From a checkpoint of a small transformer trained on Wikipedia.
Architecture: LayerNorm before each block, rotary positions, no biases in attention or MLP, untied embeddings.
Each number is 128 + 32 x the weight over its row's rms, rounded and kept within 0 to 255. Layers, rows and columns count from 0. Numbers have three digits each. The size before them is the row's rms in percent of the matrix's.

# up: layer 5 MLP up, 512x128, rms 0.07, rows 253-352, columns 64-127
# down: layer 5 MLP down (transposed), 512x128, rms 0.0699, rows 253-352, columns 64-127
up253 110:079148136158111115199106127164144087100138090155158108093143109095115090180089130121193138158141106105091137156054084148102131140081168146119134122158156120071119194157165138154136135107151172
down253 099:150135157087070176142064097092100106095156149143159121136079172085121105119140072141074167145112113155160124155156097111126079154140145094066122146129097203199169150146089115137145174174083126
up254 097:136155153088204171114144207152134114115137092165038121066132102101147090125117097144105105097132094095117167131131140113127078130127172094139203086137086150137150149162178086090112125119111121
down254 100:112097095094139176142142101181097160123131141141188107116176120118112136123145069122111132132148177123103146086143099130077131096166123143133077132130073119114091119133132153157091081117111165
up255 101:162135123142170063159146080152149113174175187088139181125112130155165124155093083084131151107123177120142117118200129117123135137125136115143165139071111144096104112162108075141094152096138050
down255 104:110139104106143149125086083132164133075126154106151144176145120171134153113125185189147154157188128139138168096123165141130153158099126125147107153099136194149124055175184151123093094122113154
up256 101:123185126177139113157080154178095117120130171163092077066038154106126152164111091176078069139183152124180053104101089150153150169100064118124084078095117142127133160118100155090087112145140161
down256 104:180099158061124113190174170099123227086091129115169099141139170124144112152137136101129149109140113147101169166096112104153155067150135117082165135143152035146124163138169187175107155088108098
up257 096:114131134137133149105111149185155147064147116078155114112122043099105155121098126101099108114131154087131100111168171162092151117078170117093162120123157134080140165155127115161164131090122060
down257 100:176136158111094138144132105111077111095151151129116095131132151104142153095121157103181062100200125187159143166144118073164095101157109156108125106080156195184115126128106168153109123165119187
up258 098:135136155140148170120116129166147101215166175128087180162150158083103118094153064188185187153112119107126142110157068166119106108158150126137094162144167135095173072100133113151171146156134089
down258 101:144112092143118105116168141060110141099136106154129110193166136142144152141129187188128155167102099158075133128166126157130142161115096188138103073155133169180161181139089109163115147188105115
up259 109:080120143130131121145097121050157078140134120120142128143088168092107106121153079146165168098114100133101150117138145142132153127084161171141115161158158152118179085087199116171128174113056141
down259 101:149159151142186100183078179164127166136151194106102166142160168119132129146094131103130084087112103066153134170159140141133154103105130161088108159092136109120079076083150175148149166148141103
up260 100:137135176119169170136116145151207109105127161198105096093139109092143104131114128162117083102131178081146163095102109149138125082131139177146154062110128194098148161103124134152107093108079136
down260 099:086096134117169154088134140134095140108146199131152144121141150092106158110081114141135104097109077130167152100186099155081143186190132091209102135133132149076133091112165130128108129120149088
up261 104:145132159117138146076117092076096161118144085096133114108123107103086161159189118096104159132129099150090065018144120095130149148149173165136121148126100099155084128164138096112078152187081118
down261 102:068142126162134143116059150131151130119087095127172143101164118127152105170103101138154132178152070155179123158116123069164069135191121170121134098100122155097141133079099130128103149078133152
up262 099:136180131103149101180067096119082121183166143074180206134095121089144093116136116109119136144141140130117131111143107125111106164090134116123112118161075133127168132141183111153170146118069148
down262 100:117066123134088170158109121163151053111177153115105055120157141054151135123083123126132115162127155155142116072137043168076141179111094115163145177088140178151153108089076212151143096138102133
up263 094:118089127120156133123133146082127134149102198142114107145068158091180156132141120094102149096133141076145100133067155107137081105151168154140100141126100112134089122181110085155076125151118166
down263 095:138143121135134126162109100115166114161126065112109149171157115119052077158112106142125131172170163164054123115134141112097174151069123127094107111144150080123170090128166137162141108124138079
up264 088:122131119079079147117182137116138114126107125189068128133082117118102107115154145113112155111126084103072154101097099110118090128147166109145127105104108142099116133136091122090197159159176167
down264 094:129148149125148106116077114047144144112122167094165104155106134126137117124110155126143155082113103139127144160188146090144135122107142163115113158175074101119124097115100107140184149117124151
up265 100:201158163077167133106117168161177181057206135165076145109122157104139175134090183111131155127092151146169095133144123099129157134149176137136142167138151175192179081129131121171135139077120123
down265 095:082142091175094136116159116045118161138102116176120115115138228113127115141116132142108065187086134123098107101097083163169047085132067126163176125164115162154137141159141142094141132194117184
up266 093:134142091098115091110108122128094140137103083117198112128160177113061074108100110133168151101102138125181101162118127131087108106138136156123090151146139148137147108211146135136072138142103139
down266 094:057165166111127153198144088120118131152132041179108142165160139081095120134140084090095183142113157112081099139155155183133125145166057123173151143147149156110138098145092114112113069145153151
up267 103:128125116182186107177159094135125134158095116098101184086127138139107053150149176149115155136136099049109112126144177162111116132139166112182102158153090164151078166106113172156099174102133109
down267 099:152113106135110068129120147121162126111087147105134171148208125101163170112070094151140101105114060191049131130111108135133147137176139141137149117142149139165142081124150119065140114175050181
up268 084:153094098074144123072142105116098115143135136110110168099127145059093166110136126141111113162104153126116106129152123140087126152121131161111111101140153121152119118137139072082174123114110225
down268 090:119145143163126138138103108159095078158158059155124100183165076091122129093191065125120122146135063152146178099115154158166108151211118098190135133153127136133122142119123148177169107104129098
up269 100:107174157132084087151126111109115135107127107089086057107124129090097133145103154159118047063171162131201147069092103090123157113117114154073155094106110142124160151150113083095094117163094088
down269 100:114176111172179138080119167123090156099108174119113121135158099165115117141143077088137116136116090129074087219090185131155114178129141083080102140128142138092156130099128130111061109108160107
up270 101:138114164068074147135105138163118126143085224155131144070144110118167128108168140055115127144136144124138061124131100151144094156067113120100132161125170137148141111130130088096078129071130094
down270 102:069138139114151135176103091135156176148109141084131092191115107152113044167126131067133130095160131163122139167099115081092147162125085200161138097161099090093122093162156133195127059067140150
up271 101:062179133154160112121134099128095125061107095143140084143158164141134144099161124157120168102143160135154095132119164092110178156146172144093058105138178149147161091122172128089182089112115108
down271 100:129130131112098089145126093149133148144132183127114108143157036151186120152122114113156131125150088126062198106142132141155115154133157121120089090085135158072123126164077124146133170092119098
up272 102:134084131146118143146123131101097167089085143182151171152107118093103126156121130105164179141134110142128147089160111182112078177085090134126151106109196115073139164152146084126101107120103088
down272 099:144107138156124137143129124122164145139122097110135088155103099180140141123116079154165132105142110134126103139190150137177140126090143109208097131075114102131183123081120149184158122112131171
up273 090:145117135078147109166122171202138121153156134128087129110127166127147133165059070130183137108094146153134134153167156079134126087118135144138128083079168194081122116141110113127076194094125075
down273 099:125202161147095113114097122107149133121137140101144106172127090158105118094124184083152103125163083076142139123131100056209051158124091123089135099183081150151144134094149115117095119153223157
up274 100:170128156158154114148150084093069116085148093146106112116083131155201175215093123055127110109150130095131118099077080163127106052114098090151105154095161171159170102158108148108144102164123144
down274 099:112167116174103151127138166120203121114138109157126124194144072105104098066149103127187127152169138092118089169144155177118164121157158137109130145158182119068119061128119142200158109152124131
up275 092:070129097135066135129132084054169078118097152192100102218192116102150117106109114126194142141195103104101189136126122096089129104078141152080138095159171115184126168162146147085077079155115158
down275 094:134176151128118141074144163183128127140155114138157147117102140123085113124136089153074121098073139149120133106164138120079134184129156160160124154056131091117219083118115135114125135120077166
up276 100:133100110159115184151129091135146141123110146151115171082181087130134150158123113096113123162122169063130082135148088154159070135134103076075116163126143109115102115139164113179117075182123124
down276 100:096147097040191116085130141049133117111109172125200089155093079169115205103104112114182198125125084086154091164100126177174153156074212140168106128127188135107133040148112157162114154087114170
up277 099:133102132142131123109105102137173166055109090159066136140181133182138139104102153125141095099141127125150138131123170086197189064083126053071149133150132119097143111154141095182125143169097159
down277 098:121070142130116138105099114147145073109122147155151147105101132114159140130107135139152133141099182144126121127138069161112082099133130191129134116133151132173096167114081132091118136175171078
up278 101:109111135071133181112101134105167097162141143023108129107141076107123134128073045158112178122072150111143097165107204127112172162112137108122103174159179129126168052140166134148143131104140146
down278 103:144192121121173120089120130167133136134161076153067089127114177148136081111105147120137163139114129121142084131136118139137088112117129128076104126128176207103098105120091110085066168159151182
up279 093:110073124144082155108134123065201107149165095140133152155109183165179126119101120107143124096150097114181123108129127135132142115157116098128134104165166138129099164138099185145123186151064129
down279 097:145165179157174125133090084127078133126117145175106162135103074151126165167145124120094083120075157168069099103139113123161109143134142093109092103115073140081125077174140107179156110125171137
up280 096:086168099098141104097129106103047139139100179165139103174123129116121171158117138123170128121134127122103166157043185156128089135093149161108183090125146158094096074136112078119178169143149152
down280 102:149091156099148106105153106094116039106135118139129152156125106126139120082172095128183096162115117151144134143194106108075138140122201131180092177125127059114184136085120089102194091089120132
up281 096:104131039155118095097120043119168137147093106149156114163107101112072087115063111095145102119102142179089087122078170122137113127062112104147142121076104140118178179159118107082126073187089103
down281 100:085101111107171148186092198147097140129104086112109137176152126152144133128130177195125198130161184138116087130132099127119155135152089172136148071111099135135142073120105107143125155154102078
up282 099:153137137139103125116135134093093132120110114124064119174162126137207135108061073111131094169089111129107136106104079131133140133086162149132109132100155197130134122182129153077122128174088113
down282 095:121164103100147147171172138120085152108127125116132153124106142116124134102172130107139087158155161152099127094127106100112123178116194077161226195077103192132117122112166114120166114138162129
up283 100:092201122136133144155158153154113131157127150132159142110169121113201098053137119170120163138144174105145145099114129156153158095167093073150213082192119106137109123130142111200183142113096141
down283 095:135125130085162133116164105121127129122175146120094143163181118114068088138087112146109086144099106170123178150125126141188113147095059140130089168156023113168140136102153152169105152151158154
up284 099:150156093141154144091148146112122212136165176126112137053160182146105203073069111104084113129153081151188134133143094112141104084121119100116176127147153098081146147119130126153103125130124082
down284 103:164070144101122122169079124163096128053111156125051183144094149124089152096137167126123105095170151091144160167145032148121112178179080111155143103157120160168075123132132164108101100152088132
up285 098:137157124090104110116144126155116147109140105111148129139155147152136073164167106095196125173122131086133117136154100153162153134110119106093142146169157133173085134072207084115066112176124146
down285 106:139158131133044129140154078118113129091140136151133086180096131148158138099143163155087105170161137113102097162156153112095125139096139162180164118138162184105137124151086130122134140167111117
up286 105:094103060130154129128224173074170163071150160186164150131127060131175155103092116111144189095170147137096124157120160102133126141153175098103161094132152162122176143129144173162201107150098069
down286 101:129161146138183107145069098142180121130124072125147154194131103137079112080183064097127148169168086164110129132122044112124142122144184132138120092179122153106151113093083124093117122156108095
up287 091:068160111130145148105196087080141110136089092098141105111118110162128180100054090099107170205126086082129122141080126146097140108174171220159140165128121113131147166129149142166133120108080162
down287 097:132105113130099082088158162063160122106099115088154086126164094195106104095133109164100149077156116168082096153157097104183131128100123105164147164189094091122101142087127078087099121094115130
up288 105:087158053061161135125148127090140117156123161098184171165103133082191171101102099109130125133202157091152120088096128117133164140127135085083119141129085175131128114142142133127076116145109162
down288 100:097158160169137089140146097144088122097084175100103120093160105082127109190158137162149082198099123140082069172167051051138082159098150098124129119135118164088111112148115108139151154118109098
up289 098:080150134136117119101139166098144138095166170165114134143087110054151114097058188129073124188101154124149065133114121156168110157126092149111119150135091094168160107148156126185123113132137151
down289 098:165061152175118122098091081119095107161159087147195116137112146149127159106120128143145152082140096183108122135132190135158157116121206131112106130110201151148161132081138150147139159114088195
up290 104:094120139155110066151139105145090177128161141166146112128145183085071131178131161155176079144106068136106100060077104113099113103128101105107106140100097153153128101071136120189140068156154129
down290 101:092164126136128096159089128106109098161134102154078149166086119165185143142113065117155126095099179065124212157183150116117165132166198135105059107179166099155123131067134157102148143085072130
up291 100:142147172188096143117154165142108088137128103102103106188124135148122135135140078130098145134144156172066161116164095107160165147139173185131135147094105207173155183154131170127132081134142155
down291 098:148083160078111085104088082135154161077144134163104106151170091134144121098109140049124129086166106167126129145107180146096086182103152073087132174127146082112158101100160103140171146092094119
up292 106:150075154090118151110127088178105076112102164154152182127130100123183098096155111126113150132165118095129110122161187179122154093134116122093088148153130136065210100058129149136116104122126141
down292 102:077142136196104140184141198114137103107168141137129058182126164152148122196156143131120101146123157130121202177122096141101129134113121140203200121095086175110138168143180100106144117105114118
up293 096:103128119128147186167159080084134176141123140128099068104101156158079121151114166102145125081151110143196156139147090055155175184181129091154123135155147112130110104157099166172074099166145154
down293 096:130091134126133153091118166183111106151134098115140128094133099020116178154104145162075157151101164141123130141179139137143192164155101142125214104111098144162109136101180148118126118177142119
up294 100:146172138153185108117159161112162192067119111125113070151099130139144108122105170126093149183138163176180101138130117164145100172105196155155111140139141139113087077118119118171133154116142132
down294 097:140097099161137143095121091147129150195101221139043141113143145153087133144171115126138115120185146086117144067093161120122136095135128117129129178146067150117123133109179137122121123159138151
up295 099:133136130114132171120112107108154154092133143172158174082108117145191146130177092168104036143122078119151157133210169139145162174084140117145090136152126131144131116098141142096125129177122090
down295 100:156083088042179157164121119129102112123094157117091164136147105112122112102105145109105143114169108164150116135115123123170112196134177107152068135130175130139135136204163178142094185097177141
up296 104:122119114110172170173111098108180073106143131151137112131049148175112154131156148082165172106074151095143105126070158153110121111154068075135107160146084106188186140128145182111119126090107098
down296 099:178065114097110120139105155164129197124137128165111159099164114173100108135126079074141101138201122131074124096113159200119117119142154109146128160090208188110126094172092137134153095107137139
up297 096:155111176114131158131104151157142118129174125159129101114130195160187096147114109102147137114118139171142154163076080179227093163182160160159108073097099148110141123170116175127163161110148055
down297 096:154108086100124122105177096125126133166085111065163103156180146154149129168158095192135135112137127106095097142177112111108102159135113072134156145133199122111141141103153147132164095161189145
up298 102:131154199134121094107133175094092141149115078101107173106095149061146145106064084107116189120103167144112073158155100153180108115123144133102139123168140125149174152206097135101126099152088102
down298 101:100077145149069099163123124174131097147090144141161113147176104122095111156163138152087153138180106122167152106093143087079124118112111104143105132102130174140100104111204180164054120110112165
up299 101:107130114148055138123126095124177154189157147191154139096063188138089131181104068092145141164092152148114094132075118070125137127103197108085175128118135161132141162148154116137172131106107060
down299 106:107127159099143096155117087087134083121167152106137104124157159114177084072158180177206164124144144094182132067111176136123089101154115147152129113179096099197119096111111129130090138078124116
up300 116:123143153081141161155156128139144180118190161112110148103173088130126082092119152178106137037080168197115109115149176152110115150138066113084091148137087129214180096106125129118079120127101157
down300 113:140142106149095165117168074085130132106126092134084151145187121122138197078146068126180055103125161190167190112133038146129127114165147079065154148166119142119150124153133129161121169184145051
up301 110:067107155130069089122144104121088181130117098168113142175136151078153178152159139100132093149138099148086070163088085148104172107095148124151092093198158170156112107149163097140070120097121122
down301 103:160134089063164176099124136142111073093134119143126120143182175148145136092135111157092125139119114141177141086139130130110127114120126136158133180054171106114083135177132120115156108158161104
up302 102:107106186128106181150157140097124127101111169144127174133160114064113124188139101148168085114109101132129095105137101085152094095154155156154165140183104109054102105112145133143165111116141120
down302 099:154140171124148173117106068136161143084165189115159108121071138108075168143088072137075122144153095129165145184184129132103142129146135149134138111108134065119099178135097103142113091115103069
up303 105:118118111127177126086083110152149222176157089087119143170119159094118115102144078108112091145191160099113113108137141144116178109139103143133112140111082182147059135151191131108097097129194124
down303 101:086088169113092226140095144077106124127121137140180105147091125102097096135140164178190125180118125134164175135153088061176146119157157069144137154100147069079120159142110127142185149108118120
up304 102:169102155202123139162179156086109111151082141155139148133075140136092133125119131099125139145102183111120083049150137071146113152134062115134144115135139111123139135159151200093171105137156106
down304 102:117085160144121115094077118134122041120130138126195141135165143141118134122093082163130122129083141168088193105081094153110112081180175145137069195091124160108098081145153117137143141127058122
up305 105:162119123106106151127075122115157065181128160103175102164187162111137120124150154121124143114075122093144189163092137109138161070109158098129078138178096162114096154184177167148118131121123182
down305 097:103149138158113135134168128146197175141180154112073133125157114162126082183133069175126106140162140110100123100129098122087063145176080154119186101142134147104122126095164157169104112138148139
up306 101:095108115118126143165151128111152132186086133133140119144097084105150145096104112095064172086057150140146097129157177148155083204115136104081136061105162132131085150123152088149133099139082076
down306 094:066107115176144096132112125170145092143142109150141124207139104110113154148131140143122158110176103078116128156115129110119135109180215151116203124178125183099162070109123099110114098142133138
up307 109:088086163127154108125119104163136123113144090188143186088104103086126097119132112136175136169087055112106077075171170139109081171086125126145118089094143113130103161185130124212192177080149148
down307 102:130171136065130096121147123142115173112082119153105152090132108083086077159136142135099092128128160202157130103070171106129165046157103155173101116142164153123165134122131107071119091107109127
up308 106:174122152136147136111161170120171098162133135139070133134100180167136126179121126169137069167185124075157074110108171166110152109140061134167134159086069200124104116115124134191148161154145177
down308 102:167183089140112108154158077107125130078086139122135173092139089157180095105146107195081098106096123161157155151070099071112140085206125119163119132151111107099112132191110163129164095110078112
up309 096:155148141121172118082085137139083084090103127133150088171081100073080095140096122125151140144177174181209106093113067110103100099157124151138120138147057139104105106158111183134131154169107094
down309 094:088112134135157150138135136094126132120146161074092119118139153212143169122122105106056139104156086138093137119133150123172132152107163116166216130127131180129196083076178144119140174081115129
up310 099:163106144141134109103127128140158180140175102136102149111110117142137144068050086102148044119113130075153139121111130150103147105142148123156108093088103101111081172139099189116084113166154142
down310 101:058139195152138174122134158136151139086139131120115108118075089138203125128118092089186134106092142100115104132124110136136146132104107150085144134199114150138137134121124106132159144105143060
up311 106:112136174137054098104172153179098085150137155136118133113135177113119149164115137135090129145153102059161082117130153090084141092044109107148072096107142136154120115000117133103160124141107084
down311 106:177167075148160155127122166067131121131168084115139102144157059151209199119170143119102104085136169169084136147145140132139168076155120198088113158101170131175097051067132148124155102142141132
up312 096:150158134125138118154077111168172104160118087174162069120099082129135094126056133155080125101122093117106105102097120138145177100125084149104079135120160071152179090102048117079107154153104079
down312 097:119065088122116173142143126109133146159160147148103164062101174101088153170167129115112116206086132085091119140108160106117092116132111190138164146143153114114132129170138139183143180100097175
up313 099:120136148099083143082066220077139133111075143086100183127097190139103160193117126120131138136160108118100176117141150128129121139082163140100163107147144056169101096058131103178147148105099171
down313 102:199143187117134105148159145158133112077173126121142115185094138077117089091174157082106172088094054135123127072099168097083080146128082160187116173107146113125114094159135116131098131184156121
up314 103:144133144196161173186104144142128156107106152112132183159179176113170109098150197141140180146141177091130099060176164116164086127147162109145168150084115123118136138109114158160127124115096159
down314 104:154186169108126175117103135132146133108140091133195061093107159168163152136095148116085123113107127141089111130090122129107137127065145090128137097125111142085080111126081125125081132153171152
up315 107:143101164139142185117078104123116113096165229147121091142189107219111115144152141104158175143199089128136107148159184148170147138127090085129158144092116139127122115180141125126105107117115080
down315 107:166116096174132100165187133123177103179080068201152130109111133168128119179119136096062116114141122109106126161095096141105131126080124164105187060076138140108102142174061099087147108103115110
up316 107:043163184159128158153143167164102162150093140128080135164102105091129134161130116119148107162151157067123128114098124144112125153104095152149128141114155158158149156134132110146086099105176140
down316 100:125156140093065140127109118136135154135115067114086155110173156091081101102115183113116159092102120150080135132070103135123134107109161138137189190099122125114106101122130181160127112130167122
up317 103:056151127070123144126116122086171097087087120160191140101139121099111121172075121132151131126114129107165151158121166163166144037129093144122101171110126106158154130161066155127155123128082125
down317 106:118145168095056165085161077143107138084137115178115113108050096176179181159140156126109150223132144148095094146131148135151128126099115098161101124130066127089122113055083156089132123163076104
up318 101:136160100134104153145162156141155148159183072124152125079127137135123139114147112130125075149120177089132108130118170088110129075102063162119098089165119080097112195135093125172127110147095223
down318 099:097206101174149141116106152077209162113164174130082084170090131138156116195148178088142168116083090127117132101177071172083118142040153117158116099175100165072164120166116151138110169140139130
up319 108:134127135163126137121120130194206158083142153190145182166094094098129152141148070137220108122135114096142170139096154109144169130147133113138155150120066110138093134073138144092162092098149074
down319 101:112139143148111076115185060151123070185102113145167141146120097152122120133138119193175172161153126169067121153100147119094164149137118135153129148096168168132104088082095135154145082110165169
up320 101:180091153085173075097090121088160136158132160134165106125083201090094161151135097177143100170099173085121163136130088116088152111091125104177092202127142137139147126099156102119097144131099159
down320 095:113047139186129115142129159147079116180132138097046130117103102215135122119112137107126156109109127166135151082112142147124117087171128131100081092169163175140128163133085162145163138158114113
up321 086:136178104087172082146081125158116148163131123156147141122158062108115107099139116076117130108126146124103106135089102151165188142123134156160154055144122067120131128060123139131091135168153101
down321 091:142160134090090131172100115068085121154128070108153109100111182103106075145139066137179112163147146118127160116116097142131097163109135109071123146102093210163121113187139051191117112127188140
up322 089:129085117114129139074138110097135117167146082120101109085142163093096134084161092075146101090102166069084102167107143119143103099167142136137156078108123167132161127148101104108138154130070175
down322 092:073135164192115161130143151116169112092104140206083096147124127160144145140153111136203096137109129059146088135175091101107182131153108170138108056138124113103093135102145141142155106087184111
up323 091:103125094102104111152151132191155151117068071100122164152096087087148117138084089093097124073125113126127100120142125147177136068131222124152165152133083124169217122100157084127163109168101112
down323 102:165109090182194171163151128111118142131135109114098112075219111140125092143119145098102083141136142132107155119084144085101143176123086155122160131092145089082120141101096118143105109146155121
up324 100:114095157088165129110121113138149153185073154153149124092095178090140122128192104129080123128126086160136144123099153157095125173089145096084140161124103057090068157102177127088179107172149108
down324 097:080144123088132094150181141156125105097128107145096152199095088143108129214097088123152139144093122146107101221137108090181063107119152120149115195140136132132183171121120190153122110096134123
up325 105:102125120173158139171142170077128099085086106154096053190172185140097176092110136138171144124199081209106089175145139147105112114145147089092113211140127158095116164146138117132088150111146140
down325 100:131152150104077156131094130101201151143168117090143130087108145088150069144100172081085078110115155112087152118095118124121148139076115126173121063113087053117151123117105125135190151189134141
up326 089:137158125153173104122134100180096111124131110119108217066137172154170093138116134142089141181158158095174150156074128091130158108175185202150200124146109099166112161125155149109062123147130111
down326 096:076104189156127125085121129120081111149130104202123086107122157038121136095088126122145135113090094175087143099164120145116141167117154097132135139126090116104153068105114101193206148117146068
up327 102:108135109069163148229144123170115168069164131134070116088170182139148146151172090076106093100168074172122104129140124195135123087115097113131127124128153135117150090106146078119124074136116101
down327 101:124012159092182159097151131158143109122096161139161148108127154140111157134107145159169141151179041159123135100137111129115152162134160153199150117171186070113114100164142073169127135149152154
up328 101:144129170133147140086110151184094139121189136116151098122136148165074126155191129113133142101194154090083151074153142174085155162144130121134104103128152129077148093203103109142154149132174155
down328 103:073173090094118128145113126132158103108089131130098130143200158050143121085076160091128133134085098110116129142076154133090177095147125111093104156122072171106120091145121127144099127174131105
up329 100:136159133142120086157146138135154144091184133139097118102190117089176106150068088102164138205134161130145041127138108105158098094133172127105161102105112165065140130172178043084148125164134082
down329 099:093226108116137131181151113156135158101153215114101113156083123081109123071191175159114111129100144089157164083113107142079168155111047089132096139095103102104126102114147119152116140140139187
up330 099:171135127186158127173133144112127117137064083220137080152184130147085164124106084085130091132153141081063113066121171146140129177146114148154164115151112169156081113068144119091132173171130132
down330 099:073061097102200138132119145113113094078142069054152194182062120132106083169125136106108125120091082115080184128148176122096110097129145179106105098098163140137195120101159121128119148081152165
up331 101:155090137094133194157159104128141163174104063176149167100160218143150112193166137135104088170184150155126156131092135082124131155091150073148163078185112129130139106102123094127163087171064094
down331 104:146170107091149114129129124118077122129124077153121139176117092080137139142086130081090118152198114083111163142136129121167154101105143118072110163095151147083145151109130158138095175127203088
up332 093:141111091120113112158094104119121115142163097102112157137092178132134124136131137118114096154096128091087141111107080073140084168170134127142146115151128137154133062108078114085128196143142108
down332 098:015176116166095126145142065112148123122106153139089115212190140100174079105152096134150105144125067152121121193152153150128145165152184117105126137150131110121119147161119120152102122132104089
up333 099:148115118117182154092140080149175149100168114125153077132164127113132134102136140139147136145172099147102146094114185163137177131126158140159061029047165109188206066063129088091123112164075170
down333 104:070123105174141140123121145121137131056091141143090115147125103094103067130083142109132039191145101061125075136133063126114104118142089064152145150179101135118114148182135128178167164144148118
up334 095:135189176083118172190116138125096102193084154169095167142164166174117100166119129153074096091121083139074129160112118110143095088091168119130161114178107097204089154126094098147122096131147131
down334 098:228130064125122147071104088187125083080129082127149094155098114097120142140116069163175076103089124128077139094127160190128127109190161149102136110086131197107117120137109101149104146176126166
up335 101:188208143178117098062109147160085164155145095154106161132155122145148106167140146151156098097134125164096095123109117163110086127161150070111170084176154120165136124147202164101122120154114063
down335 095:110082106107111060116176067114130091186126162114086139107121125146116105115170104143165171084094113118092124157156064107117139122162183121137164109130150126126124144081124144151164112125150161
up336 094:135098085176130167091112073175143080111193106121052151117117067137141109160108138114101072131082156132102115133127142146131113185137137147107122086132156156170147167150051146118135139136134125
down336 094:147135127118134070114106089108126121125111180111183134144183199129149146114139114105141102142143145043141163118108116095135080097136125117168113115125147103113098124090161163150083178174107131
up337 094:120115133096157152137163121075136156080157109138171138115181104113134124071157074144146113081142110135084113132136136134108156104183135068144085106204132147107084147167138153098180074142105145
down337 100:111122095185100072097137105177113193178111166098112069138074156144107123179111148185117158153120123083182165146117143129146125107179097123112142130149129166166184074135073085102094123128057143
up338 101:118104105162128095148109149084182216119127162147168089130169165087100120102132120167096059122058121128100109138144135082098157168147132173080144109120083106153144088149084188104165089143140155
down338 103:171147132102139047129166107097167126103144064098140107137084149139108105147100107113152112095198106143090129105130026152160135110119136129149143168081166134106163092103125138165121132124121139
up339 094:099133149144072123097064097087124101175112133110163133102148130177129086140124181095154101155111112123178154185065150089085137087168120128140166160144131188127148157094105143118097145154116087
down339 101:094148138073183073139125141098121070134125147158076163104135142142097144085139096143041142111219090149132156092117174148132098114059149131143185169125124076160236083110138130107132095116108129
up340 107:091061090088122165145113131146147131167095138117110172151094156063091088164094152111162143154140123104136124135169165118124150099112135178120141086140109142208115092084153132088100122121135132
down340 106:152091121069119121125140115171063189076120171145161104128138118096100098106195118072060123141089133108124114169139117138146105126120143099118176152143045101115084100121144088149136138121183151
up341 099:150109130078142109204125077123179161146100114064076126076143147158188154080135153142131151105051178118137022157112152157118108118171169134083086147127165130144122114187095097084133122151141162
down341 101:123119137159099138138095114156105056129173112184090152126131099112112118124157104144139112131191112175147185080085132173147127121171145065156137126125114168080136154137164158181111155157132148
up342 108:131097109161138145107158075115128142126123149152235156170098111116136101142106098139088180125107074083186142065128118104126160126117079122154130143068139164092174090103155151154180108159184161
down342 108:091147053142139115125094177072141158134169101086100154178119143177095167126142125103183139175120067138103073121114090073103211142149045123157136134180151158124150200080146108131113139102082123
up343 106:160104134134100156081142149178111082131178147157140150121176117096175115120078153137093144100160129130127100136130184097167137149055115134108142128114040141174100090059133096104109170103116103
down343 104:126152177144127110128145092093137137109110124151083144101126146131116138147198112106132140070099117167139124116094142156102102145148111149095108117146087133145111216154171092151151084166162168
up344 112:157144152130116138133129160092188059141154154139119148104157118106129169119097116097152150167121109156125080127084173085145152133120138141084147123189169149095180168175078103157171155135127150
down344 106:075133145108108180104101086144125119093100123137086069172105111203103108141113205125088170128089087116088164127151126156105088039151098156171048133134095135139123144176071170125090118108226102
up345 105:150141128140172102199139184121109119114162140151111100093179151065121093133128090225122128124144106076073166121096133132116188183123113124128094107155076144145089144103186151117068086139151096
down345 108:144102055167117109157124114169116105063121133118133185164085121140156159137116091156172186170118095235145167159138150154174142098124147186105132168083172071162145129114157138084135114098099131
up346 102:155172165161128140099177139160087144140126146122156120129097134151181068181165196079101108123073105137186153145081208107134099122122152165120111150122125181155167178127152097109129121165091145
down346 106:079172121120154126131101103134154106175078154099160168117182133159121126112097067154139115100152059178102116164099104147142045069132152096189144152134114106095171119149043219142080117097139094
up347 088:103093107121083128118104124108133106108085108149087118148206125123113090207104085138102113143142150135096053090097134094039128086137099105070120128124114140184171117124143054133058069108100177
down347 095:175200141121126156159176163139101135136162169113154121154139080139145132103122135092088147100067093154087154109068205068138145191127086174116138155090092128107121089186124159103182110105144111
up348 095:133130140076138180118175134116139109111127168177146106096094128131183127152102088085159109145137148125113071125159178105155127129154168177155129094157063095156096093083141147120172141138136133
down348 098:131134076142126148142149147141169148151114101087160161122075168168045085090152145119133123145077101063146068126131102106073159119131101079074117143086131157110202152173129119099113138119123135
up349 100:184094148131120170113093140114111146093147158106138142089102080091126098134138124065103065160153162122124099089181115146156165164127158122102059103129094142078172115191106202138135121167095107
down349 103:159138106144103144094112098163095144110135125150134161166118126116125123138160104084104157085118076092109107101064162073105078136104122108151184076115174153158066100151149080112157132128165148
up350 094:144141096157133140187128100170068089087084079145096141112130088121101136139116108159114119097154145129152072081089109120135143144121162163145126143113121157098084098162099104141144083199069139
down350 097:183132153173090133062167131153154139188186193123145120095161145147176097095100086183094080069108157160121135183110117167097134076114130137139091158129186056141117088147095112117135143143182118
up351 097:117133078070167133172169084100159114121131131140116162085134143114104124169138147166143132077115138164075090095090065161138082096073118149121176142108070170155113119223130119154121097091168126
down351 097:085079185148127178088112154103135132105117189105130035159088043136159152141146125090159108100121146105196149153171106159107176156115130101166121145107153109123150095128158143121061135187145171
up352 097:188158098109155161186123158116074144078089154144162134058181151131105130158196105119145135098116139107117143097124121074156179130134145121136135142146127136135128107108156125110204113084095143
down352 093:139142144226112091142108151131162153156178147085136086156176076141122137141133052118083160055137165090118134116072151170145113121154100168102157138124146110156109090189103117085088130166158124